Weights of a small transformer language model: a variant of Adam for these matrices.
Each number is 128 + 32 x the weight over its row's rms, rounded and kept within 0 to 255. Layers, rows and columns count from 0. The size above them is the row's rms in percent of the matrix's.

# layer 2 MLP up, 512x128, rms 0.148, rows 22-46, columns 64-127
size [ 99 117  94 105 107 114 100 110  95 104 115 100 110  57 108 113 104 102 105  88  99 106 103  88  85]
[[108 105 130 119 138 111 121 140 139 188 103 107 121 180 155 119 104 211  84 155  89 134 104 108 127  94 101 113  89 100  81 130 101 118 146 155 144  75 114 110 128 149 149  56 128 132 134 129 118 163 162 156 153 204 112 113 170  89 188 136 154  97 139 126]
 [113  87 144 132  91 142  97 117 118 129 130 109 113 154  80 154 143 169 106 134 149 130 112 145 115  96  64 149 116 128 101 213  94 153  99 141 207 124  78 158  94 131 174 136  91 141 106 147  89 119 160 129 123 142 148 124 130 160 136 178  73 152 105 139]
 [ 93 139 114 139 130 119 141 110 134 120  93  86 117 145 154 142 152 160 140 128 154 109 118 108 121 138 183 121  56 210 154 115 134  94 131 136 127 159  87 170 139 168 140 119 149 139  78 118 121  78  80 114 147 162 156 113 143 132 118 147  89 118 141 143]
 [113  81 134  85 116 119 152 113  86 145  87 175 114 117  84 147 121 162 102 133 230 123 126  95 130  96 146  98 119 128 122 178 111  51 145 126 113 133 103 135  99 122  89  96 146  99  77 157 126  94 157 102 135 164 101 134 139 132 186 159 109  95 167 147]
 [ 89 136  95 120  74 129  68 111  87 167 161 155 205 151  66 157 176 124 154 114 135  83  85 111 117 142 110 103 145 172 114 226  78 144 135  92 160  80  86  96 101 135 119 115 122 143 145 157 142 137 146  92 127 161 119 203 160 151 130 127 153 121 177 119]
 [ 95 129 123 198 126  73 120 134  91 107 113 177 153 129 181 101 142 119 100 155 131 139 123  84  63  81 163 152 120 145 123 154 148 133 118 131 164 113 143 123  89 146 134 117 116 115 158 114 122  41 117 113 125 130 154 166 199 163 160 166 122 158 118 148]
 [ 78  75 115 112 101 114 129 110 110 157 117 186 130 103 150 127 140 112 144  93 181 117 115 123  99  81 154 150 167  89 130 127  85 101 153 151 204  94 167 140 123 176  58 121  53  96  99 111 137 140  74  81 150 145 168 163 184 159 148 211  84  95 155 105]
 [139 148 103 162 111 181 108  92 118 129  84 142 207 141 118 117 144 177 129 111 109 111 132 103 110 177 168 182  61  80  73  93  48 102 129  83 128  83 116 143 152 171 153 105 142 127 190  84 157 167 104 109 201 162 143 154 187 124 162 134  94  89 108 152]
 [100  94 144  99 116 152 129  92 137 191 107 138 125 124 167 137 144 134 182 130 175 113 132 135 109  70 147 118 112 114 159 138  88  84 148 107 131 120 118 124 113 135  91  91  55 123 141 100 128 148 155 146 145 154 116 128 161 148 162 172 142  89 134  88]
 [134 113 175 103 141 147 133 116 112 150 111 121 193 167 138 114 149 105 159 149  67 106  72 125 122 137 101 126 154 117 103 156  84 125 184 119 135 128 170 141 136 135 128  86 121 129 121 145 101 173 161 157 138 145 109 110 153 112 165  95 123 120 160 121]
 [154  96 147 127  48 129  81  74 100 163  71 163 140 139 117  90 141 124 104 141 155 103 120 165 136 115 116  98  91 209 108 203 140 133 115 103 134 146 136 141  54  91 105  97 115 135  61 142 155 157 151  72 106 151  72 154 147 147 138 166 121 117 129 168]
 [ 76 107 148 126 107 162 113 165 129 161  92 181 133 108 135 135 120 165  84 117 164 139  50 170 129 107 136 155  96 138 146 133  78 144 116 131 205 135  69 112 108 121 130 137 114 166 130 111 115 158  65 111 208 166 104 196 182 104 143 155 129 163 151 131]
 [139 113  99 188  76 150 105  83 112 165 104 113 167 162 124 104 180 139 166  85 129  74 125 109 129  90 146 149 130 158  88 144  74 100 175 128 140 109 141 177 107 175 125  52  94  88 112 128 107 167 160  99 124 166  93 151 150 159 170 149 131 155 138 161]
 [141  67  85 167  78 110 105 127 110 165 159 163 141  97 108 127 123 105 118 119 109  88 142 123 110  63 104 102 113 149 122 123  90 157 175 149 117 114  83 206  77 124 113 121  97 139  81  65 106 182 112 109 123 137 125  86 102  92 178 125 117 130 160  92]
 [ 92  98 130 126  82 106 122 160 117 193 149 184 127 131 112 167 128 100 116 147 128 107  78 143 131  77 114 132  47 152 143 160 106 117 137 149 111 173  99 114 123  88 115 122 127 160 128 151 151 115  85 103 139 180  89 118 112 130 140 125 119 131 143 119]
 [113 100 127 128  76 148 104  53 127 138 151 171 153 101 116 105 150  95 165  94 106 100  55 174 131 152 117 187 102 162  93 164 127 125 137  82  89 117 152 166 109 130  93 136 129 157 167 127 135  93  75  96 152 118 167  81 121 139 155 132 128 160 169 189]
 [127  89 140 109 111 154  31 122 109 132 120 152 124 100  94 154 154 122 110  97 112 107 141 164 142  66  81  99  61 126 154  98 140 169 156  92 145 131 118 113 164 186 130 121 125 162 131 100 104 176 192 159 109 161 115 145 138 128 172 124 159 198 156 103]
 [103 103 138 199 100 145  72 119  70 190 134 136 128 148 119 127 142 143 129  79 155  82  85 103  96  86 129 151 111 171 104 137  82 120 145 128 174 114 120 177  90 173  89 117  81 118  82 135  80 179 148  74 177 153 146 144 151 155 164 155 143 148 167 131]
 [ 77  99 167 231 137 100  99  89 175 128  95 109 116  64  60 154 157 121 106 134 132  92 188 113 116 158 167 144 144 157 149 100 106  93 140 105  87 135 138 160 159 137 162 110 136  93 145 106 178 126  99 107 133 151 106 146 119  76 149 163  64 145  50 122]
 [120  84 133 159  75 121  97 123 127 184 159 135 166 120  79 150 136 122 140 129 131  60 105  86 122  97 102 130 101 146 137 164  63 110 204 124 162 144 126 151  95 143  93  68 106 135  44 129  87 190 179  80 114 144 124 125 145 140 152 121 129 132 151 129]
 [ 84 110 141 136 109 188 112  84 144 166  82 176 131 155 167 107 162 156 140 109 165  94 103 119  81  99 133 130 130 156  90 118  84  96 160 111 114  81 115 167  44 154 118  78 109 111  80 115 120 192 123 105 100 158  84 101 165 139 145 141 128 127 134 108]
 [117  79 130  89  91 146 131 120 149 133 115 135 138 136  96 159 158 202 102 163  80 115 129  96 146 119 133  86 165 151 158 169 132 143 116 113 134 103 101 127 106 169 121  69 157  78 147 119  76  97 137 158 152 136 121 123  91  97 152 136  56 126 110 124]
 [111 155  93 170 134 200 137 105  12 115 123 178 133 147 103 116 157  96 126 121 136  86 114 105 113 147 105 137 151 180 138 134 125 116 124 203 150 122 167 171 131 126 146 110 136  99 170 177 118  89 175 121 110 112  91 198 109 135 119 114  63 114 135  59]
 [ 47 108 168 114 113 158 169 138 108 141 137 164 102  91 135 142  83 139  92 114 161 125  81 161  94 106 137 206  73 164 170 125 108  92 114 152 189 121 110 144 126 159 164 121 150 155 157 170 112 193  88 125 183 153  84 152 135 108 140 193 134  73 138 102]
 [101 107 141 142  88 160  84 104 102 183  99 150 139 123 115 139 130 105 116  93 151  58 106 105  93 102 106 160  98 174  91 122  90  68 203 125 149 130 123 199 117 170 102  63 109 151 103 144 142 214 120 100 143 171  75 145 106 128 163 153  81 130 170 147]]
# layer 2 MLP down (transposed), 512x128, rms 0.114, rows 22-45, columns 64-127
size [ 94 118  93  98  81 106 102 102 109 100 114 100 121  92 100 107  90 117  95  88 104 111  98  89]
[[142 138 127 125 155  89 120 119 170 134 157 161  48 147 143 137 151 128  87 141 109  74 131 155 127 156 166 120 123  90 141 129 119 114 147 103 114 131 112  92  94  65 137 138  85 110 130  92 132 136  77 198 112 128 130 159  91  63 121  93  62 189  66 139]
 [152 131 116  94 112 160 109  92 141 114  94  76 137 165 141 124 105  73 147 172 105 106 209 127 136 163 106 112  99 103 127 149 189  79  42 117 158 162 150 109 205 115 146  96  97  50 160 159 114 109 144 151 135 143  74 107 133 119 114 111  95 159 147 133]
 [138 131  96 182 165 123  57 150 135 137 135 162 126 140 171 101 137 154 159 113 102  78 139 135 126 101 131 132 117 141  98 136 224 116 140 139 136 134 153 186 149 178 183 139  93 130 111 133 138  68  84 113 131  85 141 179 147  71  99  77 143  81 156 134]
 [133 136 142 123 169 108 116  97 102 180 109 107 127 146 142 169 163 145  89 138 186 134 130 133 121 109 119 111  92 112 133 161 142  59 137 124  92 132 147  71 146 189 133 120 133  99  82 155  98 111 167 152  82 181 105 125 121 131 203 119 120 112 145 105]
 [131 124 140 133  69 110 167 101 144 103 119  86  88 136 192 122 104 146 112  53  86  60 113 144 180 128 122 106 100 156  73  91 116 114 168  66 148  90 114 144 112 176 165  87 114 169 148  97 134  95 122  83 138 177 132 149 100 121 177 154 153 146 112 157]
 [174 104 170 115 147 146 106 121 149  83  93  99  98 138  99 106 167 169 134  96 134 107 128 190 101 158 103  76 146  67 140 117  61 113  63  98 144 135 173 137 168  57 142 155 166 154 172 118 118 108 135  74 110 138 167 128 115 169 187 156  95 152 153  85]
 [ 50 113  80 118 115 145 114  72  74 163 139 131 111 109 204 106 129 139 126 104 146 194 103 135  93 150 102  95 120  98 132 155 148 121  92  63 131 125 141 165 145 107 101 159  98 160 139  84 141 133 144 102 181 162 171  99 135 100 142  96 128 127  76 132]
 [182 155  56 110 131 151  83 129 136 155  99 130 184 122  53 101 136 157  95 132 159  41 157 152 112 145 106 118  87 122  94 105  76 138 147 176  41 142 141  93 109  73 142  92 148 112 110  73 145 152 145 142  97 150 146 159  83 121 128 128 159  83 103 146]
 [136  95 137 179 174 152 132 135  80 134 106 179 102 100 168  74  87 114  82 145 128 224 172 188 101  88 177 135 115 105 118 133 188 112   8 120 148 128 201 158 178 121  94 145 153  95  93 108 123  94 169 135 158 177 103 101 148 134  99 160 155 146 130 148]
 [139 132 109 151 119  65 170 111 165 123 120 106  49 175 139 136 126 131 105  97  96  71 135  91 145 178 154 157 113 198 124  98 127 123 192  77  59  87  91  98 100 141 155 139 150 166 131 123 117 171  54 174 150 127 102 134 137 134 162  69  76 162 162 133]
 [208 136 130  89  72  86 123  82 139  90 104 157  97 127 117 140 150  82  82 150 127 101  95 174 132  82 129 158 105 170  85 121 100 134 114 133 113 132 114  84  74 150 145  93 158 140 101  99 117 206 177 177  38 152  89 139  64 167 193 201 131 134 128 132]
 [142 151 137 176 178 127 128  68 104 188 128 126 151 172 105 138 111 156 107 145 138 148 156 134 180 168 100 129 146 110  96 170 174 111  77  94  71 125 169 118 153 103 112 115  90 128 126 141 137  21 150 155 124 144 112 114 152  93 136  76 123 109 176 131]
 [110  54 151 121 171 108  81  90 160 185  68 119 101 136 142 130 130 109 121 107 152   0 124 157 124 129 121 145  80 137 165 118 151 116 155 117 134 178 104 158 141 155 114 104  88 145  73 119 108  96 143 146 128 109  99 142 133 151 145 175 162 128 160 174]
 [150  60 114 163  96 124 106 130  95 141  78 145 138 157 115  83 166 131 150  65 161   2 111 109 115 121 159 121 132 137 118 132  85 119 188 143 165  99 113 187 136 155 113  69  99  82 109 142 125 163 142  83 139 111 125 151 144 141 170 174 111 133 138 132]
 [155 141 127 131 178  90 142  78 110 216 147 132 174 117  74 116  97 104 105 140  97 112 162 135 160 134 123  94 153 148 123 125 111 142 186  81 136 114 150 141 173 155 152 107  73 121 138 135 184  59 116 171  95 114 114 112 122 136 106 116  82  94 128 105]
 [104 128 115 162 116 102  81 152 139 164 137 176 183  95 123  81 106 204 146 104 130 110 119 162 109  83 124 164 109 122  99 130 117 150 125 150  61 103 140 155 138 135 111 107 122 127 169 120 111 121 121 102 137 185 117 134  98 150 161 211 125 124 106 145]
 [174 105 172  84 115 129 129  92 114 153 149 195 125 157 157  84 129 104 105 129 130 108  93 116 173 133 141 127 150 139  91 168  66  83 107 128 102 148 163 150 125 130 121 125  65 143 170 106 140 115 152 119 117 110 157 131 133 154 165  85  90 154 128  99]
 [163  71 161 121 130 139 132 135 139 181  75  81 111 163 101 116 161 101 117 152 137   0 141 125 147 122 175 156 137 128 120 126 136 148 211 102 128 136 102 122 168 147 150  80  80  97 116  93 107  98 138 167 148 142  95 153 145 170 124 181 159 116 163 148]
 [133 128 137  61 169 121 138 115 155 191 125 110 143  96  79 132 119 152 115 132 123  74 182 116  89 115 181 150  86 131 145 162 207 126 184 160  98 146 111 134 115 158 141 152  58 165 137  81 216  94 134 145 104 125 181 117  99 102 121 125  57 106 182 183]
 [153  35 119 125 115  73 135 106  52 174  77 137 104 162 165 129 141 107 118 133 116   0 111 140 121 165 159 161 118 132 174  94 141 144 185 131 136 169 122 114 174 142 165 121  94 127 122 120 128  87 149 175 143 137 103 154 112 145 168 202 158 125 144 115]
 [129  88 108 106 151 146 137  99 113 177  63  75 154 116 151 123 144 107 136 126 200  99  88 124 136  83 155 175 110 146 110 113  72 137 154 104 111 128 105 129 120 172  61  98 111 112 105 109 127 144 133 180 109 145 109 191 105 136 176 201 162 102 127 101]
 [165 164 108  59 159 120 155  98 110 121 135 163 141 124 144 142 117 107  84 127 118  88 124 219 194 160  99 155 147 133 144  62 138 131  78  93 148 109 112 106  97  96 100 100 122 119 121  68 129 125 102 195 129 143  90 155 114 151 127 147 113 152 204 182]
 [118 142  95 142 111 149 154 146 167 115 122  64  96 164 152 155 138 124 143  89 139  82 127  76 143 128 164 168  94 154 121 125 110 156 200 178 145  72  98 119 145 128 108 122 118 129 165 117  85  93 146 129  93 130 182 125 118 115 103  77 100 137 207  91]
 [129 152 159 162 201 102 100  79 114 214 150 143 115 118 163 144  98 155 110 124 126 191 142 161 130 145 113 111 128 106 149 145 159  73  84  98  96 132 167 124 135 108 131  99  85 113 128 143 141  44 129 160 161 171  89 112  97 106 124 108 108 131 152  94]]